Weights of a small transformer language model.
Size: 10 layers, width 768, 12 heads of 64, MLP 3072 ReLU, vocabulary 8192, 77.1M parameters.
Architecture: RMSNorm before each block, rotary positions, no biases in attention or MLP, tied embeddings.
Each number is 128 + 24 x the weight over its row's rms, rounded and kept within 0 to 255. Layers, rows and columns count from 0. Numbers have three digits each. The size before them is the row's rms in percent of the matrix's.

# down: layer 6 MLP down (transposed), 3072x768, rms 0.0328, rows 1575-1674, columns 192-255
# up: layer 6 MLP up, 3072x768, rms 0.0354, rows 1576-1675, columns 192-255
down1575 097:135107106126111136151166108076129122133099158135150143171121154143133164101097065114111141164115118138148179092115116134077079125118109115115087130155139144087143133121113116148090131155157188
up1576 093:132108139142159140135106157090143112119134149131142168122109167168141119107187085146136102146123128131119102136105101167173132121144170169133083129101136126140089106136103146136138067095109132
down1576 084:147134104089107107134141112165111116116130117116125089141121130083161150130091164091116157125132119164125143117164177155105153097100078131094154114156155115119127108135146167106137176144142106
up1577 101:132132113153145144140136174149078133103201107176150142104113120155114167157107108127100150140160065135102162122098130141106137132113165113134132156158140145162107131137107191121117118179179121
down1577 100:150143111118159079115151125120120095113089120096097157123158105175175138106184220137112128132186162158138117115134096146134169156137102185149139139162111131084124145163149160136142131173058143
up1578 101:137150062111110110132164130128064124126160114139163084107153125093141118121108170097116156121134151107178104119141134165117169116151139121060121138160125085119140129132139153147183126157105111
down1578 100:129089141071141156141148128093137109138102123151115131171125142099126145138130145125133131144138096143152102148098152106115134135134122089127142083106159157157116129144066105164105102158131104
up1579 103:107080136135127122121141168166086105175125149084137142142105119142163119129111088144126114107155149093131116115116152142160110169202136114143151146126123101093128089150169121093153163136152114
down1579 109:134090137134167084133113118093164105119085109138115099125155112137123102085141108160079149169167125148100071109166135110126126160135131106146121120124119126119119147130177121128122114129106140
up1580 109:149070073137109128127071150120081108105143144132125138107160191112106122143086176111113126113089094141152181145144150128132148180143136126142098125168161109149140117165119140135107138115187113
down1580 112:165089116138117135118134143112098132155156129111112163147109104116125146119146161058132157148121146149144133134139084133094179145109159142150154111153140101141105121161149161138148101149143123
up1581 098:140120136163119104082141134115127127109142149042168106110108103113161160143117121129135141119149092117135156092114140176145131133188123125129141127171126151112116161134111150166150106147058177
down1581 094:135179146122135109147134098155136167168110072153137159140137162159149074140118165125122073113107119152128123135127127103122155061136100142113145120086095137110202094092050097136108121130127114
up1582 102:100128115131094160153142108153134186126146141128123191141093077146168109145121142138164151132128096178142118131107133110136160172142116136084149145141110080149114122140103124124093126131149146
down1582 104:134131166157132117105129141096139143142130126156119151122141117143139122100115107120109129093106160194129128145156111095124138080158135142126103134096155126167146132158164128141114140156086110
up1583 097:132130130098137112163106098121087147119123133139125121141111145124123161070121092147123101116144113115154122154099137106131160119107177120182124123120111132167124133080090094120073114095139170
down1583 095:085088127133131148155149137124145072119103141139126146122144139170085120179157165143101129153154153186122127101107120135106144101161108138119111152190171115125092120137110148145164175171108101
up1584 096:137120070144166162151154140135135154118104099129090122123126145150115109161141118143142142137116140121070135148148103122139142138138164169114115140155114146132107128163121138139108119140119166
down1584 099:164154140120137141137085109131096128142173144116125144118107175092112155142108139175106124115156109135159138104116102072093131110103119164139118140088194141103163138113147124153087076142123101
up1585 102:139146150102121127131109133133093133129113145137095095133156153084086119142149148117114183112184141136128125094114076150080125114124145109098082118145093142144162103126120117157131151121128123
down1585 105:160131136138117166102133103111137098163125136101107115130139159137138133155139133089129072117069109147152108122160149147124109102065108145153143127095131171126151111094129138118088128125154169
up1586 101:163120108145099126141119109178135091088135096147118116118115044123135110120102123119128090118098128172127147076134153122145149119126174122116133133084108104170123083168118129159133135116123159
down1586 102:117112145111172106099144142156140153142145183096095158154178168125134173111158136193131116189111127111108112133144096142142130140143131117151097142105131111164136156140146112135135133108114124
up1587 095:104149148124180129088109119161134128108153078138120164064098126161119125089154127116114127095106123147127143129121166130127154120099130145122119141178120089113150129128134161060127109107131112
down1587 093:125169132127112119137139110078076130113067088160136147135084102139107086121078107135113119106151114129125091130105112131123165128179101102100135141089138148148149116101139171132101079108155095
up1588 125:139141152122111127094140132124091166142143128111169124138100102128116131104106133092146123107142105114114168092140093161081101110139165093152156105157125127153104109088148131132110118138103143
down1588 139:135130126155127127127149107124127126139133133122123134149115120108132121134123116120113115123135147139127134126137133127129113118106140138135129144124133121140107142110142120121117135128125103
up1589 096:114133108109133120148114112145114094147116121163135169107139115139125111156106140180103117121181118118135089080149115114085165139166119109131111174116115120161164101178124126115076157108143126
down1589 093:142101146126124138130162161153123169116147131128164099122126145078130133150114135141132123109117107153133073101094143154130119143074120103093123085125145089069126143104141125129148102080132148
up1590 102:107123145176130153132116134129177131124144121148153156153123132114148105120119117112135109153093121111114121114141121110131126172138121068111154160147132132146112133159077157079120087110158162
down1590 101:172124131128137106097112171185090107121130136153137121088076121100088130112155104183124115105113124138102153144159115096087138125140129171120154147112112133104125144114149097174104143067131118
up1591 102:150122109164103098135105114153103128170174117101159124166113116149083122183143094135128173149114124092146168136152092128150094148113097163115104166106140118123169156166141132141164110134108146
down1591 105:132103134099190145129126128161170121066125120119123116081082106084108086117089155147089112116117131143119100105083126139118140159143171103104133139144135125133098144150112156112113120109150115
up1592 101:160118085120138142129088114115132109158106136070121084151168132140159102101093141155094150125137150139095106102135124100122175119150128110106151158110094161125143093110125107124124117097156121
down1592 107:093189144131124114152157116169095116173084072130126132121126137135142162127118102131125160140105141185121175167148100127140136139146119117116149113139122198127179123127150193164114106165151165
up1593 105:107116128130166104139111141140129142168128148088123123145103139144143101147159127149152127161137088141129140144102105150150114121137138120150111145168143143151134161083102176102135140108140132
down1593 101:143140121121142149073113143173107110145101077121105171122129126168167140143150151137114125148186118124105156135108132108132134088125102120116109089111084111108159104161122110080128105128132097
up1594 094:126136161109108122135098150138113112115153083109157084143129128169162140102130115140143131115132162082167116155155131118116106103175137144141116101132144146181150100144123119073117138145165131
down1594 086:122147130167125121150118167120166128121118147136145127132139173145064131096130111114143101122125143159108180091141168100138187120133120122121137157120106131122102157129148126161120098100126183
up1595 092:148117146139103150112105151117082133133129129127154166135172130118123130157131141141188123063118098113105165118082113124140133096134145147129103132182119117121131085086134148107138147160133142
down1595 087:141102134163110077123136134131110124134151141166116103134124113090148141122086146133084119123116147118148146084114130079123124173143120104112167112107137136096115142117098082165137124088127144
up1596 098:090111101157140096154116102144121131145137150148108128117123148120133123117081156126175118143156145144132103134107144120115103161135151103166126175124130176138131132150096142109136131072144103
down1596 095:119135114127101106132159141116132180120125115098139105134132151095108103110159133092099160171128113074091140097169115125110165148130153107137143083133135126106143123115107126127139142109157113
up1597 101:109120105165144146128112129113137145112115118140139117119108134125068107075106139140134140151134102137107150153099135121124142130165118132185126151095096120130089126154136130137071118109119124
down1597 105:126095119145140119156176096164065096111130168133170106136122175109175069168143128147128152169128153119153156134118112131119117103128128111172121097152153133133107160126132115112147097117133120
up1598 106:122117117126099126128131146130134103154149136123119159081143171131089177094124103112107101182110102088139118096078106110095184132138114079133123154137100109125139145137139129123135151125113111
down1598 100:136121140165133161170126149140164119125087104084144105159124160095140137126093130130133126138130152118144103114105091121136112094140124095128127102137132139093164108158100161125126118147102134
up1599 099:130135119165133154091102089091109118122118168133085134113138097110101115124098129137196131094131090131146159117105126115140148122126119097176129129132132151138130117109147089128126150156136115
down1599 096:128173128108137147103116129131140154119131125152146143146092152091156113166143101117119126108121150089174137131156122123157160158110132122148127143097149122117128163129114116150140106137113108
up1600 106:104140137133124090162127107110147139100121144097111157140120099138150113149110154152198112135117128130127141126115155080152129152126139083097143114109087105119115131142118157173141183097082159
down1600 110:127150134133081152165150180144157153176085124158142085125137140119139123133097135125114175150111142147121128150136123131137154119140100140100114130113172125210130130131063106115128152098161122
up1601 099:129159092160122137057107131154153156138119185141127116101123147142071142149127121163110096121092133111142098157136085116092116126095128103140095122131124153136112141155136107130133127144076170
down1601 100:122125131127137122148141106159111143148132108137124126115111152131157100168143123165124109165157160135128151140155108118194118097155127165120095150116194097144119133130113111122114133174139100
up1602 099:085104126144139136134119107131111164135116107111169095091166083109185132117136164134133118156117144165129150146132088147094152127122124140099111132124097105134171120143131113058129133131151129
down1602 100:160134126152149156113162168118129084116125087134121113207134155101137137139118117170081145125140108198095130156135125107092136103119115112131129134154108156115146119138101164151072134168086129
up1603 096:162090095138157122119086144139115143129101125118117104125137166125160124135138108151192152093090119081095137114092148110154096134129155117121082136112114133133109111133129116145141155152129175
down1603 097:121150115140159113134137112134127143131101108171094130141132117149093096086129137108125100119139182124130128100147144109106148079125127115127164127083103124093123113159153129136094085126128076
up1604 100:115073180148112087130142117185116135170117126085144109142187104154116101112132157180154128130115138097090151154126140102115135153138156107112129151177102167128093132145154117163123158124145147
down1604 103:126152150143143155114151143117119091095151136128130139129131132108129186134125155141154128129142119121154083134141100119125123129144088179124094117099114133123132144140134144159149118132082150
up1605 104:110150100100123077113066148150155135122122161101163117115125133161138113125155137093117118099124182089150103125124144150101128109092139193112101142127110155128145135145120169098142110146090133
down1605 110:101087168104143161134109104112134116131137124132140121136157114149107096139142134125127116129130126145117098128134129164170119141180164121112157119145127123108142095133149144098107070121107148
up1606 097:096112130126155121144148135139098149111112124133124138091153121145127146113124151174159119112108095155115199092126143114114131121141142126152179140122101105146119151145114099127118156148095175
down1606 095:111132093133131110096131133134076166161203113099106108157104143106117119175112146138111119083143113118104142156147108193086104123138117138095075113089143139173128137136118135110146158117110117
up1607 099:136130138122140077133114126112144121119128158118131113137126136200128156102145146147132120135085118125109117153111150124126133173097135151076098102138155140086098135138126135062117124130117118
down1607 100:109128126145128150114122155121100130130149119093132140141141115083077114144110082158141146100124143150148134115165141156173120120171148128122111125103140153153185143140138145117166090101148146
up1608 099:102158163145116106142138088107094105154136136136100095132149094163128130139132126150094120136117131107181135127117112115132152118125141121137109118120114079119124078127090185131161107141148157
down1608 097:140145109114136160133089190138075159165118130118107086152139095080129159156138126115101120107110125145078115168139116096132150159164135098100114141121132127116151129135126130117070144105090125
up1609 094:123130113116112124147100165122157144105133127165091168124104096151136110097124158141116127106135118126152124165151103164088079150119167134086137071098094147135139118143139136101118136135090175
down1609 092:102142108148183132112107117145113128138125130146153138120171132073116111137109115128090143122149172143081119085116125097125180096154117129128107131113130148157124122091090089132096144125114082
up1610 164:114111165133125126116133107182104147161128127071129142121136150144142122153138136098162135137146118112088128091153165137132132155138179101174144114122062104116091131101138151100114154137135152
down1610 143:122128129137123129138117115146120140116145133136126145120130127124135124141135126110126137138134107126118138130151139143124137153125167125134124124117112121129090159117131131104129163129133095
up1611 104:063122131159144117145078163170104157141125131128135132145143100129133159179128140113107115136139159145142129156097108170126112110135125124165144133060114177201092113122152154121111115127120107
down1611 106:173116140100139106136127148129093152142118126118110157138150112147141132109113152116132109150132139074142135129128098165156134128070154111122144143189146171161107125119122154174126125151133150
up1612 104:146137085139139125082146131081153145130128108111127113114154143128172121144126170139128111085140168149129124115118093109174123161177117085129138103124102149117103140114083109108140174146157149
down1612 100:139132119136139125132147097119095134118114100092145105125125116132124141147112095117131136158153122113175165122145132115103127135104114125151086131149127159046153125111105133149144125120132170
up1613 098:108115099148115140048144083131126148110175136147106090101166177132126121135085148187138153129157164136119083135129064147152163090156131118113154170126089139159125054161155132114172119092135082
down1613 099:152142149140121161130116150095114130129086115107178126140125103121107137120161123151154073137071147136149189150128117083129132143085106136061178145163136156131120147086140126128113173134146138
up1614 099:111131124114157144122115114148091148107165168142131080101157127124136134122155125095108143148141155145136159124127144130139135131164132098109091134129138108119159109109124141095175105105154138
down1614 092:133146153154158118133129127083165154126078098123136134185140142147133116108100115116152118135075154108128145129131153090109091137109072134124153134107084148101120116145120121132180115132123131
up1615 097:111164137140119100162141104117112166111135135124148094115133101131129102065129081116168102155124154135161160123156178173128168095144154067149147124114115151117131113108129125110140121139149148
down1615 099:127088116104144127125104108120127127110086147092076131128136148139134128122118162115110124116142119077127139165138130097116125192156125136147133137088116119106081112113159118134182139080106125
up1616 097:119140173125112125107124102144171164130164161187100155121121130121114092125120141153140108106121129110113139149090110116165141169112119132112156187121158121087120106141141129124153143114083150
down1616 095:097143111174135124122167144146064123113118121129104100142111093110122120208110169160142163101140114122101098109164081100082131138117108153136136117133162113109120112135100122136146175090108123
up1617 102:128147135165120156121145151120103107097114141090174119112127122148148167150153115136108099122110142155154100142116151134134095073138143114085118104122110109153147113100110106136164112114120101
down1617 105:146117146130149128115119094127134127170129110169127097123139140109095070111114139114144130151135118103113185113099128062177121129145174154123142133155154130177147149109097114126138108088163127
up1618 097:075116121161095144124103136151089107157144128096110120098140105149174123138157140135106126139133103130162105162156119167127150141140128131110147110146128103122095141148128159128137139121126154
down1618 094:120168144176155167123118116064116135108128133148098102119125163111122121133117121170128140097134138130102171094162099101111150132121131129151169136102111119165152075118120108148106129104152075
up1619 101:097130083172165109120125158119142144194167114108156146131118146143116169093132103121159112125114143145097097101149107097129149167119136111128126117124104102103100108133128103129094153139144169
down1619 099:123119111152156126098137129150140144111159130127160090114092112130127128100131119160131115118149128131125098150108100115127119129153135118138096166109088151117151100101143127115074155121101148
up1620 097:108159122110183136140120119110079118139132147156160143121151131123137113117085138083108104133147098127136103104131148082131131119167162116131156148122094131106146117118152110160112088109105137
down1620 098:162192128137125133152153098133138180127132120110134132130129139157102106143146125114168099113157167156147140140130121138137075163128120150138128110106108151160094163117137183084117169161137135
up1621 101:119152127163116127111138160135072125139127097102144129116130113129108168169112089192173122072072152117114146145108102134075111186182097122149069172122123166175063117131105094135091133111134152
down1621 099:121128117158086145131128142130099160152157144139153109144135117137125137125113112117160121112130071118120171153139112139145181060086149134128138116114076094111157147139079146127136138124143137
up1622 098:114161162146118121121163123166144157115084099110140157080125083140157144116114144125142121101158093153157127155106136143154074140108124099120145126134105144135086171124124170155123131114087141
down1622 094:136122150142126131111096132106129154109173128110148120172112118115123115137102129137146124133173135113137099131124131074095141110108159142179088123118136147169093120114136079152102127094154140
up1623 105:112076133117115126086174155124129150167138145106117143118135158119163165117123125114115116153133080128108125166136141141103152106116184100143095122188122112152155112146153106152152107084083142
down1623 103:089144153126134142125147122151138177137143155116105157184096139132144130093136101140147109152121129206136133132169121147155096150140162098105107096152107135107110116117129147135082109135165064
up1624 110:113126135130113139168142115163086135140147094108145129143146158122154160132151098094131144141143130139162113110107148130154150128116160094134145123138103095128084107102136116135105112171159175
down1624 116:125129137128119138133145137099104135135137126137145122130119125137134131125123114116143114137150127137138129126136125149148115124143150124144135129130127097137099148098122140148112141129139118
up1625 102:140077125097123115172096102159080150123149087157151175111125110128123160115108140140104125121120173146116138120132112145075161149106139115119140127158108117156147153123114106134111114120172158
down1625 105:104119131157117133132167108139183103136156126146134135187116103131134097160143140151150171109180124133138115142096132142165131151145137144156133145139101115152129143134113087084085158130131107
up1626 094:135113159126096154171112157122095102096128158112126133116122149162125179106103081178152100113144166126152130153112163100143104135105134113194079117147111098152104150119136144155088123135118146
down1626 090:120148154125118131102112097151163160132109107135136106167124114104146065177161130081135152108121121129133128143097092131112127104131109117084161154110120149134118132090128147103164075114129111
up1627 096:117116122139077117110107126157149147141124140116139138112129136157172116139123137140140136121105126105081122122115137141131109129137109140097138156147098123129103143143132117135131134143114140
down1627 090:139115130142098130116080117120078100125120110157115126146104118110135146121163109134141168122126080195146169104114121174113172098103114135113130094186108115166131143129118148101127103106125120
up1628 097:116124163155084124139148151140104146110154122138137103133107122133109114101122120114086122097096168129126157095134125145155085077110097129125065101121134124097106138119124190132165113109107146
down1628 093:149090148112192127105135139120133083164081120113146120112125112133152164116143141120118136127166133153123108146107154142075159165141124109135152112167145110149116126148161100101120137127126105
up1629 099:128103134109114164155103147137103177109174110147094145124128159150151116126106147151121106099132101081117115155135096115100120101158137132104135099120115130135105164096100148155148140161140161
down1629 092:139161131114092097149133122135146119131114102101058097123085128184143125092143158153131147197154096139155129091130144120144135167117128160128107152130100143131162114133149100140158162100132083
up1630 099:119168078129089127140120176165093101108129141135127148119131113188105150113106140136121125175141084151115143109102065158101147114118126151150130130118102117117179117149091090131076104182125139
down1630 102:121097163141148102143100144091136122149160148121099138186127155142124103110117160140133143121079147120120091094133118131166131104152155137134156137097140112174135110137152147095141139145117107
up1631 102:120145073142150110131122140117102116125104113106147083122154145142185083112152101083148120104140105143143116139165147121116098107147152111097136132120116112154131123137090120118123144135143170
down1631 103:132138137112103150091126131134126171127168105130155143159083130117097101134102109133123106096081133093134170128138124142136119124119141134159107124136129118097106123127081121141187144136100123
up1632 099:146123098106126142098128157112108087093111155101149127115115133169136155063099132121099161099158143151129129092142087132133113127107119142109125144114139127144121132122151142125109117113092173
down1632 099:097162141102177103126166135136140158123109108132159114181117142125147077116151125113164131149148117161113116146133160106162152176166140142144143124163127102105105133127114123113118119070144139
up1633 107:097095168125089120122151131133119163128155127089131143134148161132114107126133111137130122100110138162121096134131125128105148148141138126131142107083099140136130106229141095115113162101163124
down1633 114:124101092126121105164140198099085138076102136103117097132093138139076180148137133143107135114142126142138108126115136156128133099182125136108127105129127160111070102108135102119111133098138136
up1634 096:099077117124124126136124124127069159115116130108143129125152116161109103126084148142129119122177119123123122130136149124144133137135169147134125099134133122103142086091133098153130168102122120
down1634 095:112145135122144169133130156146202106148105122139140203126133162142113137145131141097134136120144160175156142096116102126152120117137093134166098139128124101128138139135184118157144125138105107
up1635 106:090144093157102102158121120133134118102123126103130151108109103127173102101126113137122144127125160125120095104145124099129123150125134117099128146106103161140086099109171106126141093162107164
down1635 117:104113148133141160114117092115106083113078129119142158152126136140124130170127113120121135147158130138154163130111151177126105103136119106094145141125114132080067158112153132149118106129162160
up1636 090:112100166122119113159110132128112117163144128129139119131172142128124140069108134165112173120137156110133114125114116136125128187141137115145155132165150144159099100175133128100093080145102171
down1636 084:092177107118124095117136155124102156099090105119112130109132136152123125120121127125154120144139119137093118073161123088127160117134134159098091134128135133100150159141103108147137138150134090
up1637 092:143129142127087145136100145144120115162096108103113115111119129128120141122140142154100129153134137125130148102145118106140120073143126134070114116113136152136183089105103115115130098186104123
down1637 084:056117168126093135125135096142165136127129162124133087122132149090120140126147155158109083140141129127106147101097123134176136161142110082135134118101135149124114122129104135119133155102158143
up1638 095:111170161116166112085122127171152132141110152138157138131127126126096122109189124155145181110140166116141111123106139115139185128123151149141156140077132141144175108133155138129115056090167116
down1638 092:158101131142078104166151116119136108096140148101143108102165159133130128112097137100112113083096091115168167174157107118117117132156120104140124143197117106157098133119149134131109132167145131
up1639 100:134113140138111141156170133137118154141142140126113129072156159107142111102140101121136112148175140143076092154141093120116167166111147109178140153122143180127132164134103127070111136098129097
down1639 105:108132135127110141126117104162119121141170145130116159125126118129141143130137137117134168108121141098120107124147170101159117101149098115133079132107119133095152122112123135165177136140145153
up1640 097:114174168156134101139134148113096127141105183134127137140123183140131151041099124112089145111173150119119163119131121176091169144122126137136119136161147125145136088141117093136080101124171123
down1640 094:129108107143106127126132137156182123128128144084120116089135114100141088095128177154115106090160143130149126133094132144125132134116125125147124123089151124109116121159138108126153149140141104
up1641 110:120117116147159147099165141112100133154127141119128096132125137115123104123146128139142102154131123160114139142114116107097146133133136107130122171102135090134083113123119132146108128129134154
down1641 116:157119145114123069147120065178109136103138123128130133136114125129069114125120112149134115115145159114117130078132134115100144145133124142134157103073151132124130104139132132091175141101127145
up1642 099:083138075128101122152097108116136136161131132087141126133185148129159114130157147146135156132094142153091111141146129138130127110124154127108108106100107118154133079151141105099134185163130141
down1642 101:111126134118129134144173119138133159116099154145156103119168115148152134157104158103122131151154111127140160145106115110140121141126049142130148142115103136100152143146058108125153127168081145
up1643 102:083127139114109108105087100128138085126154155142175164144132160084123113113134115149110176140157123057086171088147103137117147096119102091139162164134140154134106138125114176115148153162185117
down1643 101:103076135118126144121170132141118213092120126134101082170118092139107128130145133096104140140127118158123119163087182134078095131126167161106138136138117146110156167143142147090168123110083140
up1644 103:158158097134117122126129085153146142124134128104145109087131157123138130129116123120109159123127134122147120139115105164122134137135150108139129106153144157116125155110128147125127167107142153
down1644 107:104154156126127134141124137121131107130140153089098148149111082137224124132114106146122116105129123171123106112146135149134084158145108137122121113119149119165104110132111128126115164187128124
up1645 096:152143142189152136107156116125133128121117118123129139116120126131155113072069082098140121086119149147130131127088130110113119188142151125120132153151109172121101117082077156145140099157112121
down1645 095:114080131086097165096120134147172134136146135150146136140107154110107118142110084145130131164118110110136124132125160144132102118108107111166078117095138076112124179154154136130060101124114119
up1646 097:131095115135107116137109137112123151162130108139120085131136135129121112092160117124153106122127092090109151204133129202155119099116153097116134122126155145132080127149126139149135160180133136
down1646 093:098175130109100115090106157152164182116150131102139109092117122071162115141142140126100137127142099120100102137111158116143138136139150092143140154119105140117107124153104119105154124124100132
up1647 101:130134156146107093089136116125113129144101124131115101114170153141140115102108137128112134164125108147118094167155117145083140146098150122118108124107107116122111135100165166133116105168133097
down1647 110:134133131133166138175129102182086154114091145115099090134120115155133122154158146116146110130137169208144123113153095111199124115148141137120094148136138142123121095112120182132107099141124132
up1648 107:145194135134095096106079115162124135121166114119122133087147139117136123130127154155138130141108103085141184123119095092148096097151130127132133155138149132183161079130102137136129106089165159
down1648 116:127172127102119132097115119150112146108090122096103132138119086135143138168138122153119153139129109120117155102140133122127130118106084126108170147128096144126111157125161171161125144112118078
up1649 099:151138135150142145134108159100136142124139125114162127139129153171154115119121096127132113081086138069129116135167086126122122105125125142123154184122159127116170104109141155137137155142146132
down1649 097:128086134136111132120134096117112070098129133110144123067139120126116155132072117134138139115146164143127080094078153149157115181079131127129103128179089125100131136165111079094135141110136119
up1650 105:068126132121122148152100109102149164128121140122147153114145115118159104137132124093093123107148113143101119092141151134113109100149144101139167110140081157126150131103116109113111113178143147
down1650 105:125102157079170127115114158132109110101062128096154098114104126106127155122164154112123104106146130129133176153146115141166157104083135109083130124134143126104138081105062103115149153114146108
up1651 098:135163066119128072186162137143117114134107137121123077122133147065136166166114112151129173140173112149123120117137148135085124183132145098171122102142105131105130125139090133149082128102166147
down1651 089:087104161124112171113089141137131142126164116116105160117136124147136085096139120149139087137115161126154099166098113102166154082126131140110148173112132110177109137096130135107139114125115100
up1652 098:111126126120105128140102142128106142121119165113098136101128121111140040135165150093147133155104135153130150102118104143103140175148156135111109100177129113085119148152112151130136125135100171
down1652 093:111141137142136134147116145150058159150141137120111105145108196146120186130116077124102093114130145120135116156162101175174143124096090101142131123082165148118146105144092112137147129104137104
up1653 100:140110100152115105080157133155136133138120091108144118111163121135152078123132172139133136083112161104123168126140160131164112134126114157127103182134159127124171091132118148132113127121123151
down1653 099:112141162116136148142139103139124164132137136152144164087097137159151182137126146106144127136116150179108106122098130147111116138165155122168127110103101138144105100131138172112121087115129117
up1654 099:106137127160151140131108132147116129129108100119148122095162162160158148139138128155136104124130104114136113128106124127135098142167124135108093146144128160163133158090114099075114134143063117
down1654 099:155119127087119105120138108126150109113156112095111131100122071110114147128134113078117130113153122098107131101125078144107131132085127105163142092088133133076132126154226128121102146115115098
up1655 099:141166083144106140146085159123116124167160131146097119140160142121128102143113170111122121122130115098122147122111040122128160120131121126121104146117123188138120121128097143145149125135132126
down1655 101:113128103087113120127154139118124130120091138132133126078135114122103127118115128123143134152138111096120159103151175136132128176186174149094075141169169116123126181131167093147115095133118138
up1656 096:115110156130129117148118153130107132123143111120100133102127145174163154120151130166144074142128137166134072160066101123126095144137119144174147168176110127139091114099108105105102081179134149
down1656 094:097139121097131144150110129138125110159164106127156139178108113100104119164107121108103190096133125127102113118155146113134151152148108088129091114156113097118113152153176145175179117104140163
up1657 109:109089088126096145095143080126151098174123126107115104135163124085151117134098135117103129175111135095154110121139096139088148117135132109137159126089109143118101120121141110105148134140143190
down1657 111:136145132136125138116115127130096108112123130098117128109143128157123139142138133148111132158139127104140111129134134135132121151158159122103126134116126131122124144108086124150147141131117149
up1658 106:119124119156097135139060150171100101130126166085079107131131130121125136137108120103101176127141093082146120100141106157140129129132143157088116108140102131120061148127139168141186107143116184
down1658 097:106189099154131132093134058102141131080109084174136123108125136145136118122149148149134125102126122114138105149140140117101097145126141078122125086111125129128116142095144162120124160122108121
up1659 100:126131108109141129076139085152125142128145107106136160148160156101154121167128136138120156083128095095133176129139063160167132127128102114119089157128105146196127133142130120127127178118126087
down1659 100:133154125143138142184169155136083088129110117102139107109124143161089144141092133108118158139118115093115102103126151132116146126137108128141097058137139162123088120116183171165158090091140124
up1660 100:076146109154159134132096123169124121140133143092140093087146170136123142145128110162156149129149136107138115133167093092171134108150129142106098131117145161193120115141145165101173113092125131
down1660 103:163110146147098131100132166136097120141094129126124124165128066108115085136131134082135127177137138117168157140095120093113138126125147159151154167115096139128101155127120141122080139142133167
up1661 107:122117118121157152146116174096132134152177091126152103110143166153114101069130127098123148156133142154146113173113156173140120165141155097152120142159108092118111162102134133126125124164124134
down1661 107:144130106155083137163117138112124091089152137079102134097108130128097178158092112115135136159164107067123068127123086170120118141149126142112125064126136101172094115141127137103117132077095150
up1662 099:092098127156144096101160096113115111140146093129144129137121158136109087144111151112108112086118111180136141166157090149109165131183140178097160130140155088144123087150125110149129139140113072
down1662 097:144119135119113072170114174143175141119112138114107117136136100108141138078147130116132145121110141149121148116106178091064112140090181161133159128144163136134130170108130165123132132152142127
up1663 102:163120084175137143139113160144111148112172142123125156128135077122165112139105142137163163123147167108120134145120142165125096102154119132119108114129120134143053107132105137111133099131139117
down1663 103:156098177104115147134102165123140115139124123148152081147133129112120126114115086131139117108116108157122133177145150139146123127113171180145153080099118117160161129104125077153147123121124122
up1664 095:121107164089147110127095131113096192084160147126118123128126110142100120146142123166145112094114125120120101080128139129125163100147174131132100143121146113159143134141128102108164135134161144
down1664 089:194095145133089123103140113133152123171137156050146134100118163143154136136127139150107129134142116125143128117111144135116106155130105173171104137095126132111110070108199145133105129125166084
up1665 103:123158141128139179116110110165109168079148129128113095116134143139151123129125134103112097121133150151088166142158136166136125159112121139152172117141133122138104116160099093136129170112135107
down1665 106:194128136155104113148172137128140113138127145129153131151106143112079168086117139147091156130121112115101123140141141091035171167088134108096133100087113138079115091122110119149109105098082144
up1666 105:142106137167152125094123097133144083105128126129059160134113116080125135058128107139091104119111160116169122132085095157095136110178155085168142114096099153128090127128114118149143131172159154
down1666 108:091134121076128161162153140091119136192099116148176133124131096139137141112127113102121142138162117115147093146121132129127098125142110147133154094148132137097153157124096137137104117132108098
up1667 111:112152080144122124143139097143093113144160137110134189103129114176144110135134162194097085080120108140139137108110093123119134071145140123114115146185127145154130102139087154110158089123180131
down1667 118:128156173131125110107142138130067119114157070131106128145081165118108082170167120120115130142159148145137114145125160103186108132141110146108102155113146144131122157104117145081132117161152151
up1668 097:127111149159087082138133120145124156182150138134110137157179094118145101123121125152094160126112130098115142134124134162144143101124125122146153172128133126121091111126173150125130108140119124
down1668 094:155118125125103145082132138121124079090089142148150093124098137103114154166114141104127100098146143109117123087085087124093105114151090097112074121157126119108144193127111085110126104142123128
up1669 099:133128128154102096118118118133118141127146126093187127146151134127119100127145144180133111103111147143102092106090123124087161137135153104131143132117119129136167099097117168124149133129185060
down1669 099:132176123089157180124106139145129157136108138140076142062130117159116133109132147163096155144153132129129127122124135175143101088137117168120131092164144098127112146154144131137151110087129143
up1670 102:136134106150129133110152122160107104173117147153138130118142088071122092149148129141098109095146145112135129143174126167151135098172166078131099133066131161155100108137166130096093116104164122
down1670 111:118171123136079118148112090117125194109151155118139128138137125151101111150138127167131114158105106112114144111096119146146128093066107129133083117126123131117145139152136159139153133076117122
up1671 107:125141148130141136132131123179127155150173126118176122117110122148158146150146116149098136136080137164117129144137093085119154087132190093118132097155092150170113129143133132089147079148107135
down1671 111:124151152126166146140148124107149102126119118168128151150139166095104139113122125128108091137142156150163142129146129153142119147086138176138092113123139133136096126108099151135103165147111130
up1672 102:130138139133137113133121118145148153156146109140162082128122136160137142140150172095155113093107113107150121119140105142124149111189120183133159112164100109116100113104125102118128172089158121
down1672 101:140146120134124164117141138120147105122094159110103142097108116143131138105111086129125145158112165134145140178110145129125118167096177065113094156130138136073163182148115123098135139128146118
up1673 098:132098129100127100139122113135127143117142152147141131128168123150149117123122111092116119135079129142129167109086145156132092133153132125138109123128116134118080141113122159141111124051137159
down1673 098:136150104181139129150125120132115093104134131088129124116159123118123148173117120136119152077137167145142121132118112117098113106116106094147150158157118118108095125125182115102149102132096094
up1674 096:152136087149109077106108100176103121153140147117118144100190097118092101102195156156167189123120179118127076145159076090134159120134116107119072137130131097156129075172102100121106147101147139
down1674 091:147122159093157119135122131101152125125132099131153117155124156177145122148124110171098118128136106144152168169178115149161160110132150126122119160141152127159132144125137096132141139135162100
up1675 098:104139105144117153095150087102127153149134101148169110138129160125121138149164149161135075111109149114080151103138134154108108122124170116145149132143091136140152075105133107123138128152120151